Each number is 500 + 25 x the weight over its row's rms, rounded and kept within 0 to 999. Layers, rows and columns count from 0. Numbers have three digits each. The size before them is the row's rms in percent of the matrix's.

# up: layer 5 MLP up, 1024x256, rms 0.145, rows 520-550, columns 0-63
# down: layer 5 MLP down (transposed), 1024x256, rms 0.0673, rows 520-550, columns 0-63
# gate: layer 5 MLP gate, 1024x256, rms 0.145, rows 521-551, columns 0-63
up520 101:492461506486517483518490509512516489483580497529463477471532497534428525498500546474536499511516481495503494424498481490515512513478508480488521474494512477503495482534519482480558478504503491
down520 095:488478529520568498510483508491503484526500502489533469474504461526568500482504438537497486512500521474469469482498498525506514511433512495531509524520489476485540514489474445515457540496534481
gate521 098:476504458493496498514523445487484535579545524502495506508521511508500532493497500484534473443508470539506512474504535523532517534501519482505490543481513456519518527520498510505472537542482493
up521 101:480449490499483474452485523502516523521443477510464476497515523509511458479520474478511479492475513497505498525508515504496450468526494522499591508494540511498538534497500464509510453560531501
down521 100:494557513463510490464483485512515515486485517489518484479503507487524469510504496527492472495462543494514496494520516477454527512492530487500468487497530544472480512530480486506485500504489544
gate522 096:472485535516523521494491516508532482495529510531514494469540515480497500503520487481499501475518505512490512531501516499484514534475478493497466503505483495508479522491531508467491525496483461
up522 100:483528524472532518512515529555509510491573490477487508489499484499558526514496479445503455477492487540506532551509509538507549521494526475503508477482509493476533512465509468487501534509527498
down522 097:495500541487517488450473510486563473488468515482511494498505527543527506481501496538517509506467508474452504513490501524530463484501493538527515507479481502461537514510548504473482519500447516
gate523 100:488547528496467476507513485495491481472530483482485480491531520476455499470474483507527517439545506507498489479511489451522516517499509546502498532498496496538551537477465521496521521496525485
up523 106:493539515515526510512493490500514465504458522482476553513509511518519484510485500507497550501432540501509496502526499530506530497487491522485499452466511470513521483524508455522495439488518517
down523 100:509552523502514430460486489535491495483502510518474468476506507461490511519494497507511541515448513582520485468524526518521507497500500531505446491469488501531480443517505483502503493498497534
gate524 103:541487524521520485506542532507544502486502508486520514587475485482526516489527514491494512459488454503512522468472516480506518449501519496498517479461507518500523490508485550504503476470507506
up524 092:479521479476496498482469515482543483536485497498483495512503508523496523494457539479496436521502531494496497497476495497507513512536496535450529492486502510485510507539458522478497534519537558
down524 104:505447489509522495484501499525504518439514504495574508500544523506463491554534480481526529477498498482465478500479485518472508483476525482495487518520519498504468581505502536514477508521502505
gate525 097:506475486498483507454459529490495485540440536564504494473499494500481494509509478496507473494491477451488528483497548486527526488499476472505508448493515509483517508501448504472487515535497460
up525 093:507489499500478519503497455500461509479544492470490474418550470508516541463500519543462516540505552495524479497491480496485501507497471484472500515492531536514509468480478528516474518497551505
down525 095:536463473524481462491537498546489542542498527529495476560480514499472517497537509458513510534534493497530580512462498505516488506473502528494481532508474480479522473498531494466541503491522516
gate526 089:474492453513489525501507539504464491471524524503497493545471493525535483505507459467433485540516493522493472519509466527497516460526512546530516496516461465492500496516513478502481487493502580
up526 103:491540501547497521514487527506504550532504477514499522512528509435525486455510474518509521494493495525513480499500499518490500518490506496471500468525532504496551480474520448505481517491493487
down526 096:506517530474507479476460471470543492455489494493528488521528495505512518489471493491530516495502451527502487528495501491495534461519486512513511501536491499514563472552561521518476486500468519
gate527 097:522521508485497529490518516487473494509518556514500484465538488468516483466509493498511473514501485516530498505491485504464481482503487507514514472493492508485464503490458518546488511475463495
up527 102:522487503502513513480542497469537502461491480482491458513472485528453490513508530474504502472486535468513576510509533503487550488473486476470491484462483520542522510521506505487459509513474527
down527 102:502554434476493510553528478504483482474461526488501497516490550516497487503518489488496534516526530535481538497460516515502485500520503496509522484490530547493533504496520525534465530515531569
gate528 092:504518527469501519473488509498475490481527567485511479494518545464490486487525488498536502540496503448493536509476482476516489512500503495514483502522453515494573495493514487492444468491504517
up528 098:546496522479477536526518474526508516469557471509517508506488497476521530467508517462485488496527497490507492505465500503477476445524470483487514533481519501499502477511529487484519482484530488
down528 098:448530481507509468487500511510521493514499478442480508463486518483495490459568504483460544493493458493525504484482492533482502518543512525493516508452499477471475474493513566513478459522521495
gate529 102:512500539514512469486482512481502476465495538476515519518492514481505488535484501503489536508526470488534449506493532459446497484513511451474456497539516513508516458501514538479525521495492463
up529 091:483510415508478504518478525480463523531513472449520502516534506518503469496492514520490443493480503458482534539490546505501527501484545519504491505502463516521485532519462477489473517479535552
down529 096:502537478528532512523554537491491521476539510455490585490465533485472468479497457517531510503559490484511468472487534467461502472481486460523470475479500521498526481490507507466495516507489452
gate530 104:520506528471522479486504470540531496463515548514490480510498507509486451485480463501513461498438541488516478511516495524502533481481482458491441508511498511479561486481497520492514498470521499
up530 096:545456494499521481494494521524531456513511476462488467472511493453516513504528528520546502524467489466496441493525493499471496492459485515461449525480512469487514513473485516494525513500494479
down530 100:502521525504480503489462508497520481496510480479511471519517503531503493530510501499545507518525470497533509515487505462558474482497518497472524524479492555493459544486517524507475465466463480
gate531 100:493524520457522489489512494483519534514474545519470508517516487528470479482540498492500483554510527505487489525472476529535512544500505440499501523461473502527503517560493490466479500508533517
up531 102:476491514509497540496503487481482553502495469470508481475525508499477526481487531490461493478566464485503514510516533545505529448515548515506485517532486498491437515529517486529444504479473501
down531 097:517552524492501490502491484501469534476505483504517508496524543529502482512506539491489510514461501504513467502495516540508518475485514477506524487554513487516480459516543462497511504501490470
gate532 104:474508500495517495540495551475524542517484485431465491495515487507470516517466462486494469496479552491480479506525524494534485530499509478523464518478469489511480480513423436514502511532532497
up532 101:494508482500534509472499532483523485500493483524453474500480455529486513498464489480547544507467468506468464508516535502483475522501488481498524502496513511515507486485469476510522509490494496
down532 101:485502499448528522501508491545515499519510498496510507484469510513484479534479488448484463481476517470511521522491484531520490545515508495519544484501481520486502494504489471494515522504530512
gate533 097:545421499493498509448547525459469530528489545505535484521517472474527528526485531542456489495525507430499481498491499522477510489540492495491539473489514527528528512422508490496516499512487502
up533 092:477518536530513514510558480502495502474462488526520535471491548505486460511494477447493529471507514557498479493496476523531465488462519494498470507484495528488514501520469516517489500473487457
down533 098:535504507477501473514497492526472471504509516515498455485499495504520482511491501522476515507487487491540426474533499481526510498473475479500495551479552509495512479546514474517472491457492511
gate534 102:500531454483491491496494527494536465490471565526498517492500498478453502497518479501510525528511506519500503511493466506500491550476517513499531514494503481487513498488547494519470479514486523
up534 095:493532508525521505516494506524471464498491503479504586525484507488513510502447535481534518545490525468471512428566501519493498531515494490472519518491531491543492448551496537489518462486472519
down534 100:479550485488509499534510502499519504509516526512498498525510476470547483475545502483467493536476525502481490486498494514511484509502465492465542485486567500512530507488448477509517516474555486
gate535 096:495491516541522475505539476499482446535506464469519542463518496514474542495513507479515502449503462552525530454511446465483498537497552534495459520537516492508522487517477521497472511507514495
up535 103:483484508524450553478504495535507493513533542495521487458518499482473535466493477500504485507458501488480500483504468505512530485507530550496501518514508560539526505541484497465494521512476468
down535 097:504508527515503509478475484499516507503496501471524473529504517514521524495526519507477490478499484444528530539508514518531514492509495503491506527509501469494514512420493526480524507528520518
gate536 105:510521502463508509499560499483510518501520466511477501517510522505500491465486538504495436558507504482490513515482486487530496456511535471499481484476487512512522546467492512489444492474508507
up536 101:493511534463561475536514506499494526471473505499517506494491452526504521519500487495484491475548494481471520526487485514515497492491455530523436473525493511525478510466464471553501511521554553
down536 100:521524493518492483504470509500503527491460486500461527480510484462543501558504500505469496509513480506509501481485514495483494500498491489516512515459487477511481527502505532532474531529489512
gate537 102:450504459468519469434535479518522478497538517537550482465524481495500473555427491502490498534518428454500484517544484520498519523519502490489508515520571510483511497464511489470486473460498524
up537 102:464498511506521458454485515526514511481480440490578508499499535479499482518441467495509512533421468494443439541529492523524498524485512496508494480531515536500501498506538520533476509549501506
down537 110:519527512486474486557526507477519487494511469486444552504479473500505500469535515508502502522535544517504474527499557512493527453506530541530510529504501495506489541490500534474479521506487480
gate538 100:486489511540538503519520524500461506511517479496500443488510458490498478491470526524436529486502507519487467503482502541496492463480540505462499472516484464497483495540505503507554557500452497
up538 105:473506448504505512485477502503533520497522486528484467495503524494532488511501478530473516516522497521528471493509503484501547554503499505539506508467462492520474520489496514554506489473500518
down538 099:480512476520517512506498483506491500449509522470521494497529538482492516489477529485502481473471537515525500452541521500499480508511491527470465501534473471461518470494525546495558497515494521
gate539 098:501504504493513510487518529480514556496505485502474510530486452474539491496492488471530471496526459492544498494469503494540522497474479508520551482506516455491491523503529521506464478478494496
up539 094:497503451524488532500517529473545494488524512493457502510490467446542474495505555480503480515537483447502489548454496477510476449493506476543533506517529498479513463500524479505468477498507509
down539 099:455532463478499507480564462511525516482506471506465518480462479482490474500505513497527514478518476483519505536480521511522511512527501512509488472523498498472511483493509509537518463461466465
gate540 101:521518496498537493524480493522502500523466463471517476487505483541510549488478516482564508464505511471458494510474496510533505515497511458531482552508523569506499517502519505532476525506515476
up540 104:477496454488502492466545483537477512494481493487497515502479504504499536484478555491492518476504494484505491498458448504516511485511432464478495455518499476525535496522481520511483498464497483
down540 104:531477491510491493539488492468510516504446500456505530482492469513510506477460524477541511527479484494419535560495532500491500540497484487524490518515491488470505509476506512474511538444495466
gate541 095:520501486500507465521503456488514471491485474463528491514492503487567460488485512562529481438475455472528513514532486510459534504491487520476470538531476536499487501534460497491511461517513490
up541 098:534535484477528461499515518523501477497497519503485514482550494487470451493496462531452485523484429481536502486493511502462519507491446545487474528525503500434462509485544508508535469525514499
down541 097:500484517495508459538482570458484503494531547486484498511507520479504499500507482497494495462517461529520465521471497509498501495546517480479478522552524544461502498494514501520477557505549485
gate542 100:532462489510504493435488527476522523520558500533498489524487503545520480474488544489473472514454526499504522491519512504524488496531507487480507549497528493427481522491499504517516553516483494
up542 103:523506498502503524508506485527453514520507491525526500515488518526498525569525537486480532526523453467462509530444500477504510464464504479517532497517532507516492525546515512510453471449533470
down542 106:518477475489531542540497468516481477505510501481493484510526501518474486475508513516487510490508467499476472545532500474503554537501476479499488451458528486499511488509487541483499483528465486
gate543 098:505516507492500484508563469497479469499512533509527511501462486466538490526516534524517482490503499495553463500506499496481496547478502482478498510493519502489500514487523515506504531518492502
up543 099:499550478487525482488532478545467471502518526508489485503482499464452493461530487482537492483493477499498519482494515499537490517452487535530518450513470465485496522481490459511464532497500481
down543 094:497504532493519482509466505504515493497558521481463477508481500481483529443560436518475484493529509491493523540502463484492532468461475502478476475495478496484519506501502460510485488514532517
gate544 095:467476521449471475487461513478476486522498506522512473543462538449481527505527505462511483469514491526496468503496514536486536494506514494499475503508513486517512474521468504498500509440457481
up544 098:459468466512512480516467496511521547473506502489508490495526458517482571486508475462520495491527525489496472491484514475522482520494475545508479504520492512485539489521506498512459503504491471
down544 096:516502533495468509522511527472482502520513495508531497468483510509483479494526520512474488467495481486486485504553511493516506515531469492470493505524502466481518534516495490484465484526482463
gate545 101:471500499501516552485478476493478494537560495548514537526522514521469496486480517502500492485528454459513512498498566500458499533521513526525498518464500515518499512463518532498537477497503475
up545 106:452515505495463505504492497488444527504517489485480511502442502508488511493503544490510483518468534506511452472479522484485447501490450510490496498513498496497539474523468518469484525529517554
down545 106:489509474507512497515507483520493517488508528495495503498462531524538466516499472510489498524493546510469540522454515478509481535515494482524494508505518523512464532485451498506503508487523502
gate546 097:482495513512517526488465524484513537449495504486501545523535538494492498451531485472490512570503521470468475494502485496496558546511512487480510501516494497470547552457499536485522476496493503
up546 097:500517484517482536454496520494498495483504500503503497531480493474478508500526422483475494474493511488529522520483519503476478482543523514532500488484490487494512468499496491481491555472542531
down546 094:494504531530514529491499492500527515528466496475477487452514500494475512475479548479461465480486516506516518498489517533512520479485508504551533514515531473471539471473487514499476498517452487
gate547 100:494488489515494476463505550458480516505537486476529492490510511471516497518461507493535528508552481520493502502503495489531575508509534490507535510474541490510478508518504509486458481499473538
up547 097:482493527522488482456465469467483500500516543503472466466486515524508479508477542523521498543505506482474503489502498476520481495477519556508504515481488509553473498503496526503500495469470509
down547 104:489509507515512498505528501455458511525443472511514489490478522508490495543474478486483510513512496486487459549478520548511471527475501500521514510486510510483493510531465460464544480503520537
gate548 101:508518467534520480528485523507480513519516510469465462473539494479489520472564476460483497471513473538519438467519483504444462495493466496559529496541499497508470498533514465506518488477530508
up548 103:480497459514517543490487475456475498491553533537496497523548470483520524521489487564470474504481520494544470521506492470491541527505496493468509461529531498527473521554504501470465497529494526
down548 101:530473494488473514507524498493527471508499480548475518473508530495521510502491514441518492517538470546496482532495501487530506485530497517554493468523485460470489479457487540481499498531513449
gate549 104:513555539467516532441483513460486519526486530540469498503455491502547490502490467494534454498459446457497473507497506504488512507509517463475490531465499485480481525475502506519520456508532460
up549 106:505463515505524484534480496533508478503480493515511509488473489480427495478534509531522530506501499476478531508481511473500509499506492522503502457531546540543495467465493480496525460500508530
down549 103:519522501508484531496493503502502494472475475515500473476500518469564491486499474510532510476545499477486513494461509500480531500503465529506471497519523515472525473538484518486493512474522523
gate550 106:438491519499507483454489529483493512440465498488501497528476519477509481461487509548526444469500520478566483497526529524490483465513479488525507472487462520497525472503522499500535506477532514
up550 101:495484564500496499549521528488513529506471501518456497449499484468488512538485523488490483472463488463457511536476508513485494528535514545505488520521537501525475531465530513543488508528445457
down550 100:502511494453527527480511497493465545507509500499521540476499478503535494506444522474511495488490549490472515498526514541509501511507496470475492557574467500489470518512467477488484438533497493
gate551 107:472512501499470497499479471513481485508552521518484485479536476421541451498535512461469464489444488488512507529474439528489460525486526507467466474505524507494483521521527483521472512506487535